{
  "n_kv_head": 2,
  "d_mlp": 256,
  "positions": "rope",
  "rope_fraction": 0.25,
  "bias": "all",
  "parallel_block": false,
  "init_std_qkv": 0.0663,
  "beta2": 0.98,
  "lr_head": 0.00921,
  "doc_mask": true,
  "steps": 7233
}
Each number is 200 + 30 x the weight over its row's rms, rounded and kept within 0 to 999. Layers, rows and columns count from 0. The size before them is the row's rms in percent of the matrix's.

# layer 8 MLP up, 256x64, rms 0.184, rows 72-126, columns 0-63
117,233,199,200,204,207,183,207,153,185,153,169,252,177,221,172,217,149,178,178,159,182,197,195,195,204,274,206,177,195,195,229,235,149,215,229,175,197,160,251,148,185,205,221,193,196,198,197,181,233,171,249,149,216,214,282,205,172,194,228,222,185,190,229,152
094,167,204,196,169,236,198,210,192,209,212,214,143,187,165,182,206,194,197,225,226,236,211,224,203,150,181,202,186,182,173,157,221,186,197,236,195,133,184,206,231,180,240,220,231,194,210,192,220,260,165,177,228,201,198,243,287,201,109,200,259,194,202,213,206
074,152,220,208,204,241,219,212,235,217,209,166,176,221,203,191,249,209,218,206,250,214,243,199,181,217,183,231,234,261,143,192,196,198,194,198,260,183,148,250,182,191,251,199,157,216,189,224,163,235,187,207,213,246,272,189,242,228,211,184,224,199,160,197,168
091,168,162,170,234,235,240,226,191,213,232,186,156,231,224,181,193,174,232,183,237,189,236,206,197,180,182,228,230,201,179,201,250,199,214,214,220,163,139,228,204,154,198,237,126,181,181,161,134,183,162,170,173,220,239,229,211,176,181,200,195,225,241,194,153
095,200,217,204,167,241,223,188,210,195,207,226,139,206,211,168,197,224,264,184,245,205,197,238,189,199,216,181,159,212,218,217,231,214,298,216,180,159,156,226,199,130,232,204,197,176,179,164,187,245,173,196,162,222,230,244,212,208,187,178,199,169,186,153,180
080,137,194,220,217,269,187,182,224,122,189,179,214,238,229,184,223,176,179,186,155,193,210,239,215,238,236,202,182,199,182,182,200,221,202,187,160,171,160,184,217,168,218,212,225,190,199,240,207,207,143,171,150,191,218,196,162,169,242,212,199,259,161,209,147
107,243,166,166,192,239,190,185,185,188,156,217,212,187,224,156,171,225,169,154,128,214,200,208,176,238,194,182,245,151,231,159,192,216,221,170,159,182,213,204,188,177,175,188,212,232,209,203,179,161,198,238,260,252,173,220,235,244,222,159,219,196,226,247,175
100,202,219,186,244,181,221,244,260,163,174,191,158,182,191,207,174,163,232,173,169,207,213,225,163,211,146,263,143,254,187,185,216,179,251,241,160,204,211,240,245,223,189,198,186,160,204,190,251,231,164,201,214,198,187,213,204,188,167,170,172,190,177,244,191
104,181,219,275,164,190,221,198,220,184,223,137,182,248,151,177,223,155,202,207,197,180,240,216,242,225,201,178,182,176,207,197,196,157,225,197,214,160,164,219,208,157,236,198,237,150,210,223,160,213,237,166,234,239,222,207,214,215,201,245,139,163,174,206,173
094,166,142,229,199,222,203,226,187,221,161,228,177,199,228,159,147,179,174,162,177,182,197,227,260,234,216,210,170,246,214,201,184,189,225,207,197,219,222,203,204,180,194,181,197,181,165,130,195,189,186,281,209,179,177,238,238,171,260,228,223,170,145,193,201
092,193,169,202,234,240,163,231,190,177,196,248,190,235,218,236,157,198,234,168,240,180,197,222,192,187,223,212,220,210,172,186,203,164,213,254,146,218,256,209,165,170,263,198,184,226,183,165,168,193,285,163,217,190,193,167,197,171,144,213,201,227,180,175,218
102,254,167,223,176,183,185,178,222,221,215,206,185,172,217,231,163,189,250,226,217,140,185,221,167,197,220,181,170,142,195,126,249,199,221,204,212,210,226,201,223,170,238,260,196,203,219,235,237,178,238,195,235,220,129,179,249,193,172,208,201,235,217,194,183
097,213,210,222,210,199,270,171,170,196,168,169,201,152,185,208,175,217,220,252,207,181,225,211,153,237,154,179,189,190,162,215,180,176,220,171,255,151,208,169,163,181,171,282,191,142,220,208,192,170,173,214,162,208,184,213,222,244,187,240,164,201,184,226,193
098,179,236,182,203,200,210,199,219,179,188,157,250,278,215,194,178,230,151,141,167,229,223,205,196,259,177,257,248,177,200,190,149,195,208,186,186,207,187,194,206,159,210,206,236,235,177,199,166,176,212,232,261,208,181,208,241,205,162,146,169,195,173,180,198
107,186,239,194,184,182,240,194,219,179,225,185,197,201,189,163,243,155,235,215,206,200,223,187,174,199,184,210,206,233,147,189,154,227,206,256,221,172,198,181,212,149,191,251,210,252,205,151,183,201,185,212,131,207,236,166,199,259,185,166,191,137,167,189,256
107,247,206,194,223,146,203,202,205,222,209,264,212,212,206,203,210,236,235,240,170,222,189,209,209,252,180,176,159,185,229,175,226,241,185,283,203,164,213,203,234,249,192,226,177,236,226,219,217,185,210,201,136,267,192,212,192,200,205,180,242,215,214,261,192
096,187,175,187,157,248,222,239,225,140,158,151,219,234,197,185,176,178,223,154,186,151,246,221,195,225,174,175,189,214,215,181,224,176,249,214,226,179,185,186,215,142,124,182,249,187,213,164,180,185,234,222,197,229,185,163,220,219,231,186,234,210,174,232,194
111,200,218,206,185,197,235,172,216,191,185,173,180,247,174,207,145,171,232,198,197,181,156,234,160,228,174,221,198,173,161,187,245,129,173,198,246,198,146,140,198,170,219,193,174,244,210,229,225,181,221,186,195,165,230,187,161,158,198,204,166,269,165,205,210
111,151,177,245,220,227,270,173,267,174,147,216,192,198,230,175,180,202,233,185,213,221,222,221,197,199,195,163,205,227,270,230,164,212,229,272,204,209,208,174,205,209,194,223,158,209,216,171,160,212,191,165,256,210,161,184,250,183,210,222,187,183,198,215,229
097,185,197,214,255,196,202,202,172,138,192,150,195,210,178,172,176,214,201,164,207,227,194,215,196,262,193,259,187,201,230,168,179,161,199,187,243,214,246,221,233,214,205,173,261,151,227,192,171,217,227,186,216,209,201,196,248,136,236,226,153,244,223,160,184
104,156,211,204,182,202,240,190,208,228,235,142,169,235,155,232,178,207,190,177,201,153,175,200,161,233,154,200,213,170,200,171,219,172,199,215,224,215,239,219,173,194,241,241,228,238,213,224,249,150,160,203,221,225,206,159,227,172,164,166,163,141,147,202,199
077,182,218,225,265,156,178,216,176,176,143,207,164,201,227,217,175,221,242,213,223,174,218,172,187,190,202,180,193,180,172,259,155,145,191,233,199,193,220,172,221,193,237,235,188,207,190,140,216,206,155,215,214,197,145,156,278,176,212,221,204,233,197,187,238
107,165,228,170,223,201,159,174,243,209,172,203,144,219,212,233,188,179,144,209,218,150,202,195,199,166,242,176,158,218,207,218,196,211,212,276,175,215,174,210,213,168,171,174,213,233,243,201,186,199,245,184,175,126,260,183,206,187,221,213,148,206,216,212,156
122,159,216,236,212,205,188,178,206,131,195,181,170,162,206,155,223,158,242,164,208,206,188,211,164,235,219,159,163,230,235,260,232,180,207,191,175,181,216,198,172,162,198,210,159,191,125,188,226,183,191,212,218,152,194,198,260,210,242,221,205,236,193,246,227
115,158,177,232,200,180,248,238,162,176,170,194,182,271,168,190,212,170,221,209,222,236,165,191,196,154,220,163,191,236,218,213,254,220,211,182,176,235,255,226,255,221,161,189,234,253,204,185,155,228,195,183,190,222,166,220,206,169,229,215,204,213,155,224,159
102,178,146,216,247,218,214,236,175,181,208,193,232,275,185,236,176,236,238,218,232,189,262,187,213,179,174,219,215,228,198,200,198,225,219,150,141,204,250,179,211,185,238,212,182,205,238,196,182,217,212,214,202,215,169,151,206,149,275,176,182,167,211,228,197
082,195,215,169,186,229,210,162,212,156,187,213,172,231,154,262,232,180,194,235,211,202,188,241,238,236,217,203,214,201,253,197,166,224,224,133,220,201,218,164,173,216,218,202,234,175,238,255,170,118,245,222,177,177,191,197,156,193,227,212,192,172,184,218,173
108,249,226,228,168,249,183,228,188,197,220,192,212,226,216,223,175,242,204,208,218,176,290,228,215,167,199,171,230,228,160,225,220,189,192,194,205,225,208,163,215,246,208,235,159,171,221,192,232,225,214,232,217,172,160,166,204,267,196,168,146,180,159,216,159
101,154,224,193,254,172,253,196,216,180,153,196,218,137,181,220,244,173,217,208,191,232,179,189,210,192,168,208,206,159,255,211,205,209,209,241,185,128,220,247,205,198,159,201,211,163,167,255,154,199,186,190,216,223,213,172,218,149,171,180,217,205,237,168,164
110,210,199,154,217,180,192,155,198,171,243,201,184,229,143,217,206,175,203,209,251,127,188,191,190,237,168,184,202,202,253,171,215,142,278,215,241,156,174,240,211,195,183,173,237,153,211,184,210,201,188,199,205,207,184,190,215,193,179,223,136,217,218,231,239
090,167,200,212,196,225,176,199,205,242,222,133,181,208,167,207,148,226,210,136,213,199,207,244,186,216,225,178,160,240,181,209,253,219,201,176,213,195,239,259,218,231,205,227,210,185,213,189,265,197,216,240,175,185,154,211,243,220,241,195,252,193,143,218,228
086,245,210,189,149,233,167,196,226,209,180,144,239,225,216,240,198,155,194,127,198,196,176,232,193,138,162,218,186,200,163,249,191,210,179,262,196,154,237,196,190,171,181,171,225,199,160,212,214,148,235,192,192,215,204,251,197,188,211,158,212,162,191,220,209
108,224,180,263,247,212,200,159,249,173,204,172,171,187,271,185,195,247,233,222,185,165,199,223,177,202,163,187,187,175,164,218,237,260,216,180,218,262,213,188,212,250,218,215,202,212,200,207,251,153,231,193,219,163,208,180,213,168,211,218,204,154,213,153,177
095,155,205,147,209,255,196,207,238,202,218,182,219,197,215,253,174,193,243,170,239,144,209,209,137,163,196,218,200,191,227,197,242,198,207,199,135,165,197,241,179,170,189,159,152,178,220,190,166,200,163,169,204,207,235,162,222,188,219,157,217,161,148,190,183
093,193,228,156,203,233,256,213,209,199,200,177,163,173,240,197,213,146,211,238,198,177,191,184,200,217,253,190,152,208,180,140,208,191,235,160,173,235,189,211,128,176,209,215,198,224,213,169,194,211,191,179,266,237,249,241,174,170,181,161,194,199,176,160,247
092,234,182,281,195,200,176,197,180,207,223,143,225,179,190,177,191,219,220,181,218,241,222,237,201,180,216,140,213,163,170,203,208,209,218,253,183,173,202,234,234,172,291,198,179,264,201,148,188,202,204,228,206,205,215,171,216,185,207,221,261,188,212,221,176
101,149,210,197,205,209,198,132,209,220,262,214,223,232,234,249,211,226,172,176,177,192,187,235,195,228,185,186,185,129,209,275,227,178,186,226,162,203,236,228,186,179,235,185,227,200,192,231,204,126,216,224,212,155,173,193,182,171,177,155,170,202,201,220,223
104,205,231,213,202,196,201,249,201,230,227,219,240,171,202,245,190,204,238,261,183,201,176,200,217,153,242,226,137,249,214,215,207,236,221,230,195,188,208,187,215,222,210,203,260,171,148,132,157,178,188,182,170,197,156,203,159,165,260,177,207,193,207,233,214
090,187,187,208,165,232,196,242,215,175,190,136,183,187,211,262,178,206,165,183,216,203,171,186,214,165,141,209,229,240,227,255,233,178,149,270,205,222,181,194,207,191,219,216,163,241,181,198,196,184,222,191,255,234,203,222,165,231,192,222,141,179,197,252,190
091,185,225,222,174,231,161,196,225,220,176,273,210,145,235,204,179,229,217,149,200,154,213,215,201,221,151,216,204,250,199,212,191,256,212,199,152,201,225,145,201,191,255,190,221,208,235,197,210,132,201,213,174,209,159,208,230,170,215,214,211,223,150,248,201
096,229,189,242,179,165,186,154,170,164,176,227,190,161,251,212,198,248,208,156,184,229,214,186,157,161,185,192,208,241,161,240,150,172,190,209,201,152,189,209,144,170,191,227,217,153,193,183,171,174,228,166,197,193,193,159,252,207,194,137,180,174,195,155,195
095,168,229,209,196,242,182,232,244,178,138,236,207,131,126,212,180,181,189,220,177,205,181,233,204,153,176,227,174,187,222,210,226,220,219,243,149,156,181,160,192,210,204,156,223,191,237,242,183,157,203,164,208,229,183,208,185,189,200,210,172,156,219,178,156
091,196,154,243,200,212,196,195,238,170,225,198,199,158,169,240,185,131,237,224,169,175,194,244,176,183,143,202,233,215,216,189,219,137,180,208,270,145,236,159,181,232,198,190,199,225,197,200,204,183,201,177,191,208,212,238,168,132,196,228,165,233,220,193,211
114,179,184,191,210,207,210,250,162,209,234,141,176,198,146,175,205,216,184,187,178,206,204,235,150,174,150,234,216,222,233,194,202,210,164,218,183,197,239,185,189,183,193,212,228,239,189,179,128,203,150,171,176,161,240,217,249,221,248,146,226,246,175,221,232
086,170,171,204,228,223,201,159,160,149,129,201,229,200,141,190,189,205,211,200,192,172,216,214,166,232,235,237,160,221,174,170,193,185,220,200,222,181,178,186,188,227,202,239,125,181,241,217,230,223,166,196,208,190,152,188,228,214,193,256,154,244,212,200,143
111,226,255,199,265,256,195,191,248,214,199,165,174,223,204,208,212,157,196,187,220,245,228,267,195,206,184,213,204,195,229,199,167,182,204,207,202,221,182,236,201,195,232,170,183,223,144,212,205,240,185,181,227,255,154,167,198,233,257,213,235,134,167,189,183
097,226,192,170,221,175,256,235,222,211,177,201,231,248,198,199,240,179,261,245,253,179,221,203,138,180,192,178,173,213,224,228,221,229,178,195,257,180,205,221,240,187,174,164,200,188,184,207,178,258,160,251,164,193,210,179,222,219,208,214,136,237,198,183,216
094,174,243,243,216,214,187,264,210,195,226,216,195,145,195,190,258,169,166,187,188,208,159,232,225,210,185,214,165,223,215,209,147,169,238,167,214,149,166,245,198,244,177,197,206,171,185,215,188,123,198,209,218,218,256,172,229,207,169,191,178,214,163,186,161
107,119,204,209,177,173,197,196,225,206,179,160,208,205,247,214,185,225,186,254,181,256,208,219,170,187,231,187,213,197,208,169,248,232,153,197,184,197,196,240,208,194,189,223,165,190,233,134,199,152,222,150,254,208,232,197,265,179,157,199,192,228,168,203,173
101,207,175,152,147,178,144,203,195,174,205,217,222,192,165,194,132,208,217,226,167,186,183,205,148,201,180,214,221,226,226,207,216,158,170,197,198,179,196,235,172,172,173,274,204,180,184,220,197,160,215,209,144,160,178,250,237,173,259,208,161,167,203,170,170
091,191,156,188,214,204,232,248,246,204,204,212,231,213,213,203,182,212,170,188,239,253,176,236,210,216,175,164,221,197,156,156,200,195,220,211,209,187,218,228,180,194,170,200,194,200,195,229,249,154,175,178,208,289,144,158,222,203,184,175,237,285,232,213,199
081,232,246,197,199,240,241,201,225,202,173,176,161,168,248,204,258,162,189,179,174,212,146,213,252,198,186,162,207,201,209,150,241,176,210,219,256,233,226,214,192,202,225,176,222,160,223,239,227,192,221,212,222,176,252,198,197,209,185,166,190,268,179,227,249
115,226,176,195,171,209,137,164,168,175,219,185,146,211,204,227,208,161,182,196,212,197,238,224,214,214,212,125,217,243,177,226,281,157,164,246,221,212,216,177,210,193,191,263,188,240,206,208,138,190,240,188,214,173,227,197,243,191,207,205,204,171,213,227,192
099,226,213,203,265,246,268,176,197,204,194,147,188,223,213,181,221,209,236,202,223,249,266,247,179,183,181,201,179,181,231,191,178,233,112,220,220,217,154,184,228,163,196,182,228,211,237,195,228,206,206,227,208,217,191,225,232,212,153,237,163,203,217,200,198
103,207,162,214,195,187,185,260,205,207,245,165,213,171,129,183,189,187,239,183,187,174,206,282,164,211,182,174,156,212,226,179,164,205,210,235,168,166,223,171,285,238,168,198,202,225,212,148,193,178,198,176,186,151,210,224,222,209,185,167,194,214,223,180,204
# layer 8 MLP down (transposed), 256x64, rms 0.168, rows 72-125, columns 0-63
112,188,119,199,168,191,217,168,198,187,208,189,146,191,217,197,178,215,226,180,159,239,188,147,193,218,202,212,206,166,197,225,216,234,206,147,184,220,176,218,262,200,159,244,222,229,210,188,278,223,158,189,186,136,196,194,211,161,196,263,201,231,185,197,190
102,214,192,198,141,155,165,177,218,226,191,184,191,219,175,207,210,188,169,248,197,266,145,202,207,177,223,171,214,200,220,214,178,174,225,220,168,249,156,130,188,251,177,182,191,175,191,242,184,237,216,181,215,272,252,208,184,207,172,193,192,186,146,218,179
082,234,152,190,173,195,187,178,180,274,185,189,183,165,211,220,201,179,176,202,235,202,171,145,202,212,218,216,197,180,258,204,133,197,192,212,178,176,220,171,191,226,214,154,212,203,160,205,183,240,202,191,219,147,171,170,230,262,136,244,212,213,181,195,141
092,190,183,204,158,191,204,231,198,240,191,185,210,125,197,227,227,217,227,255,219,201,186,176,188,215,185,194,229,214,172,205,197,131,183,216,252,234,220,181,182,259,155,181,186,235,160,205,136,201,185,195,238,160,192,225,195,242,151,213,198,213,189,207,126
096,237,147,219,182,204,169,226,201,225,200,157,250,200,205,227,215,157,192,277,209,225,259,175,216,232,255,188,205,164,192,179,172,188,222,157,253,216,233,192,215,219,141,175,167,202,190,215,186,222,226,184,244,197,225,190,117,206,195,195,191,180,198,215,228
088,228,251,197,156,180,237,172,220,242,204,275,136,187,172,201,176,226,186,229,173,188,193,230,202,205,190,155,203,188,207,165,142,204,176,133,200,220,199,198,277,203,231,230,228,190,195,215,188,165,181,175,194,209,191,136,245,199,227,225,208,199,214,207,170
108,210,250,210,237,179,209,177,208,146,217,194,158,186,207,196,208,203,253,256,265,171,192,277,194,173,211,204,192,224,150,225,179,165,180,277,223,179,218,248,212,183,214,204,200,195,193,199,217,179,181,190,151,138,199,167,150,200,198,201,166,177,200,189,189
096,204,205,191,214,209,246,205,270,177,199,204,194,191,159,194,173,223,267,219,194,164,195,173,138,173,215,236,212,188,184,240,228,201,194,157,196,126,160,226,155,213,192,211,189,164,200,203,204,140,169,201,202,211,196,249,190,131,238,186,209,186,165,244,209
101,256,211,199,175,205,255,162,170,233,190,238,174,182,179,194,206,205,179,222,197,138,155,223,178,259,198,272,202,162,176,217,195,204,158,239,183,238,223,187,225,208,228,162,183,209,169,181,170,180,166,150,202,241,151,203,194,185,264,194,207,184,176,227,183
094,218,186,213,161,214,187,213,155,214,167,267,188,198,223,228,212,235,172,204,181,167,226,239,203,210,200,209,216,181,127,162,153,170,185,214,199,177,196,170,237,207,178,209,133,218,223,217,212,177,196,178,192,183,217,150,140,191,229,212,182,188,272,208,270
094,195,197,262,252,180,191,202,264,197,185,197,174,173,263,167,143,180,163,192,202,179,231,234,170,214,215,191,245,208,196,213,224,166,183,203,170,231,223,191,152,196,216,175,238,257,128,172,213,192,220,199,198,221,199,256,215,220,207,195,232,253,164,211,205
103,234,219,221,245,186,138,180,228,255,193,203,112,172,200,194,223,240,180,251,226,218,189,270,183,172,221,203,186,230,229,217,182,204,227,204,178,184,237,177,146,137,208,226,211,162,237,259,204,227,233,192,197,182,193,195,230,185,184,205,195,191,183,205,193
100,200,218,222,213,184,190,208,228,203,259,209,175,174,226,179,206,199,187,206,177,177,251,144,155,220,157,244,250,208,204,270,198,230,231,187,239,217,226,160,220,251,227,200,208,190,183,204,203,229,167,223,226,306,197,230,167,225,188,184,215,204,189,210,225
096,247,275,191,157,170,184,187,203,253,203,197,185,218,140,206,219,284,219,263,228,255,210,251,195,208,220,169,211,211,160,197,212,157,197,205,194,216,183,201,232,246,243,183,192,230,209,198,244,207,204,191,173,179,191,199,134,213,202,204,219,180,209,210,188
106,235,177,211,204,201,205,201,217,286,269,213,202,194,196,226,167,163,173,198,224,280,183,238,146,226,192,176,197,227,227,211,228,226,163,217,177,197,229,224,235,215,239,222,204,152,172,187,228,183,240,253,230,191,234,163,193,191,216,163,206,203,207,212,157
107,213,237,237,219,210,289,209,200,231,160,214,160,192,218,197,230,194,155,226,201,244,212,212,183,193,228,219,190,201,256,181,168,198,251,181,223,216,154,192,199,182,212,188,184,140,165,148,219,235,178,173,221,209,191,197,274,225,253,185,225,217,231,176,183
104,259,208,264,211,199,215,181,198,273,197,180,179,207,189,198,147,231,157,241,248,213,178,260,198,184,190,191,177,216,206,212,244,180,195,212,197,158,252,251,201,221,205,232,228,212,199,194,189,203,192,181,184,209,232,167,174,158,212,146,176,143,176,195,149
109,196,186,180,184,197,138,195,218,230,208,214,158,180,214,191,208,199,222,196,163,193,191,255,200,205,203,190,243,241,209,190,227,209,142,229,185,109,253,121,215,257,171,219,224,204,193,196,205,210,179,201,151,188,250,216,204,214,217,192,187,227,137,210,228
108,199,198,155,199,222,193,199,233,276,191,277,181,166,202,179,211,201,228,177,173,169,228,238,196,208,206,163,192,237,197,264,233,189,240,178,236,219,192,191,174,237,186,212,178,226,188,234,145,171,216,177,170,216,245,203,199,171,187,239,235,159,205,192,267
094,148,237,226,221,208,252,206,148,232,178,167,236,176,187,158,162,176,203,120,197,193,188,227,165,165,181,252,200,233,187,179,257,193,252,226,170,226,201,231,182,216,181,237,165,181,234,211,222,199,170,200,152,168,206,190,146,225,203,191,209,218,210,224,212
104,211,239,186,212,193,219,230,252,238,210,249,188,159,194,173,221,230,245,189,234,245,196,161,271,208,163,225,201,213,207,201,226,150,201,216,235,176,197,211,207,243,167,213,208,250,173,189,216,196,241,170,143,249,251,211,173,202,185,156,232,195,242,227,192
079,207,142,210,228,209,199,194,280,231,223,163,150,168,226,165,174,154,195,153,196,169,219,195,156,177,247,216,155,227,160,156,226,218,192,210,209,182,239,175,201,189,160,215,250,191,190,163,184,203,211,236,207,225,197,199,163,242,211,244,214,157,235,214,194
104,148,132,202,246,150,183,216,238,207,205,239,252,230,212,157,244,185,132,185,261,189,176,166,174,219,159,219,200,204,251,220,170,174,216,190,185,216,189,179,219,203,220,155,180,212,171,245,175,178,241,193,220,174,202,199,161,225,222,222,209,196,230,206,175
112,214,216,217,145,195,170,196,236,239,173,172,154,223,145,186,192,206,213,268,224,191,179,199,193,145,197,192,228,208,156,189,269,147,236,222,199,206,259,206,189,204,172,254,131,178,186,189,174,205,209,186,201,145,201,198,211,205,233,198,204,201,229,233,235
109,181,230,229,156,213,170,205,192,206,215,211,211,191,212,217,170,211,180,164,135,151,171,171,243,188,207,189,187,180,212,232,272,199,177,179,193,198,169,188,207,199,155,225,234,236,238,168,204,211,195,243,161,263,217,98,170,182,164,219,200,180,196,198,213
100,207,213,216,217,198,221,192,222,195,249,207,203,256,192,217,222,191,218,151,225,213,114,183,214,169,199,201,230,217,172,187,202,261,164,191,166,156,197,192,201,218,205,212,193,187,237,213,209,127,214,216,230,218,148,216,159,235,155,235,221,138,167,239,234
084,162,180,172,179,163,237,203,189,177,206,245,151,173,223,197,186,202,216,219,162,162,214,207,192,199,218,137,167,165,134,204,193,245,184,179,136,242,171,195,190,200,189,153,218,249,205,210,168,235,166,157,213,188,172,211,214,233,132,190,226,244,199,222,214
108,218,220,176,162,231,204,206,158,276,210,211,231,219,208,189,232,204,238,184,243,182,179,181,179,199,159,284,241,190,215,178,223,185,192,202,200,184,206,146,266,218,208,218,218,208,199,193,178,212,205,201,190,187,224,180,223,204,206,186,268,176,150,130,248
101,155,207,187,180,161,184,142,203,234,186,193,180,191,182,230,188,229,209,232,214,178,224,220,231,182,193,221,174,169,224,182,181,199,202,138,256,168,197,177,178,203,239,210,254,205,201,235,176,246,229,239,221,147,263,195,194,175,191,178,253,168,156,175,139
105,217,221,146,229,244,193,203,276,149,159,190,213,206,151,180,236,156,200,146,214,221,252,200,206,193,210,199,169,201,223,206,222,233,204,235,153,165,202,194,182,229,177,196,225,259,246,203,163,197,146,161,154,229,230,194,183,175,206,177,213,219,199,221,212
092,235,227,201,163,255,231,176,234,205,226,204,170,168,240,199,187,219,178,158,201,142,234,195,236,181,188,180,206,212,236,232,191,205,210,189,181,144,178,194,152,141,171,226,231,266,214,180,232,226,244,224,218,172,231,180,224,197,188,257,197,148,206,232,216
104,207,197,192,182,225,263,195,195,362,211,189,171,173,191,218,164,201,160,221,220,210,191,211,162,191,220,199,212,248,198,176,187,193,225,189,216,169,191,175,152,176,189,238,216,199,169,178,165,190,234,201,198,182,181,230,219,204,202,212,168,213,208,217,184
103,219,186,150,264,196,178,202,235,195,236,162,185,213,176,201,206,218,164,186,253,197,193,229,213,206,160,240,188,195,207,200,265,159,199,168,178,198,225,222,183,152,145,195,232,203,202,147,245,207,227,176,213,235,223,217,247,229,226,222,158,250,140,196,198
097,190,188,157,211,164,210,234,149,239,167,250,190,136,182,207,190,216,181,224,194,219,179,189,204,179,132,213,210,197,214,183,263,245,191,182,196,211,237,236,178,125,197,243,179,164,207,184,245,210,215,224,182,214,155,200,233,166,162,207,197,171,175,248,210
093,186,188,210,191,207,144,252,192,196,190,252,225,216,215,194,216,206,237,223,191,202,180,205,190,139,247,194,210,190,201,202,272,250,161,188,235,238,128,188,242,232,190,220,215,187,188,163,236,186,176,215,219,233,172,150,222,217,210,203,212,180,131,199,248
092,183,138,211,136,202,222,167,212,291,219,199,155,192,203,179,240,152,255,177,206,220,213,249,172,226,219,195,186,193,207,228,211,201,168,224,115,188,181,177,184,191,176,181,197,162,195,242,220,188,179,216,187,189,195,200,213,181,191,216,205,147,183,237,239
099,228,244,164,170,237,212,189,197,188,237,206,246,187,210,215,230,200,196,221,174,231,256,169,195,175,217,232,179,198,217,231,205,144,242,182,167,259,217,172,217,228,158,217,252,201,196,226,234,238,218,205,166,211,245,194,196,192,142,146,238,229,257,178,208
101,222,175,186,197,217,220,189,239,191,193,172,249,253,194,247,183,217,234,150,160,222,227,212,155,223,165,261,248,139,242,177,188,203,204,212,234,229,163,153,206,172,244,159,187,190,171,239,222,173,216,160,204,175,194,157,225,225,176,209,186,223,196,203,165
101,212,178,201,209,174,214,237,166,323,208,183,198,198,205,216,159,191,169,166,189,186,181,204,177,186,230,196,219,246,183,218,181,198,141,177,241,203,220,163,220,226,182,208,179,209,212,180,163,152,217,192,167,248,198,241,192,212,173,271,229,225,179,229,191
097,174,249,177,209,176,263,239,172,216,207,254,170,207,197,253,225,230,218,200,195,209,170,195,212,214,207,176,255,215,164,174,162,147,176,180,257,208,175,153,244,175,217,221,214,226,228,238,197,238,147,160,200,177,188,183,148,186,211,205,172,157,227,211,204
096,127,239,224,195,203,231,183,251,251,223,237,221,162,252,149,159,189,225,195,195,167,172,185,216,203,226,210,219,190,204,166,242,188,153,192,204,217,117,172,186,188,217,159,240,245,193,217,208,177,217,203,157,197,152,217,182,240,201,214,188,187,201,235,187
094,175,174,195,212,154,204,168,184,256,226,224,162,250,198,212,187,222,219,295,167,163,246,218,129,222,203,218,194,207,165,236,225,237,204,224,202,219,234,177,244,179,231,208,200,178,167,181,155,222,218,205,218,201,196,203,225,191,185,163,264,203,177,228,186
104,208,220,207,161,242,163,162,214,306,152,206,229,194,227,227,205,190,224,188,209,195,154,192,198,244,166,218,254,173,213,230,185,219,207,147,164,198,211,161,229,202,182,240,223,249,235,162,196,227,184,208,178,213,222,211,178,184,197,245,150,205,185,225,222
109,228,153,218,223,178,210,243,214,208,204,111,138,212,204,192,235,221,148,167,208,202,170,231,154,232,161,211,228,190,185,244,221,256,208,208,174,186,220,222,201,264,176,217,218,153,207,205,241,230,208,185,216,177,204,199,222,183,212,207,159,174,217,233,149
091,239,225,171,168,228,201,216,208,197,250,214,222,170,178,232,156,169,188,236,183,248,206,169,173,224,206,230,190,214,158,171,193,184,253,197,194,216,193,115,241,263,205,250,220,180,193,211,181,205,207,248,191,221,181,212,168,177,172,212,225,220,188,167,127
108,191,203,257,177,215,165,183,170,193,196,220,203,201,163,188,179,213,177,202,225,253,238,210,196,226,223,172,217,259,224,201,175,176,186,212,147,198,211,117,217,210,188,162,176,203,173,167,170,187,215,168,185,247,138,251,171,191,175,275,195,209,216,180,241
094,237,183,175,159,192,195,199,178,165,217,171,219,126,234,240,205,189,186,209,225,166,184,156,215,246,176,237,221,154,148,183,180,203,155,214,216,242,179,241,152,193,212,203,227,181,220,189,229,244,153,186,205,173,205,185,169,232,171,219,165,177,152,144,215
099,203,124,174,227,191,195,204,220,317,218,212,228,265,249,189,186,236,179,237,202,206,189,181,236,191,222,180,177,177,194,204,237,222,195,163,257,183,227,204,162,182,220,191,229,207,200,201,211,190,193,193,197,252,200,198,199,211,172,167,229,190,245,192,248
103,237,248,224,219,185,227,207,224,221,175,243,187,149,136,152,225,245,228,190,198,184,200,194,220,239,174,252,190,165,197,150,182,244,206,144,253,205,213,212,221,196,221,177,163,179,229,207,136,193,188,175,223,188,220,200,205,195,220,210,170,242,211,141,226
098,184,188,208,138,229,185,185,171,154,218,188,238,253,196,214,132,175,227,214,215,161,166,194,228,186,249,205,235,171,250,193,145,156,179,188,176,251,230,154,187,198,192,197,209,264,217,192,222,198,147,248,142,212,189,203,201,189,206,212,186,220,209,193,184
094,236,169,216,193,160,236,208,219,189,121,177,184,250,180,163,213,230,222,221,236,174,215,251,220,196,173,244,215,214,242,223,162,179,176,202,188,186,201,206,192,218,169,137,164,202,184,186,163,186,184,213,217,170,203,228,198,146,238,216,182,266,219,246,152
087,173,184,152,232,185,160,229,218,174,217,173,249,234,143,227,188,181,172,205,202,184,196,255,240,138,254,195,167,214,224,173,195,256,200,204,173,204,203,162,183,249,196,213,172,216,161,262,201,190,228,276,195,213,211,185,177,219,170,202,173,185,229,200,201
110,248,175,208,210,271,259,259,225,231,165,210,194,215,201,174,174,170,199,232,204,219,168,215,202,180,177,210,201,190,158,203,229,201,187,191,228,306,236,164,197,157,181,239,165,216,213,230,218,189,195,247,174,244,177,203,249,196,192,231,195,209,212,192,190
098,188,163,146,195,191,185,165,134,211,228,219,206,210,203,151,192,179,121,279,195,221,223,166,217,192,204,202,232,234,160,211,190,186,207,172,180,188,184,209,167,157,203,166,200,172,176,210,240,204,213,146,216,220,221,204,157,169,157,264,245,193,188,206,208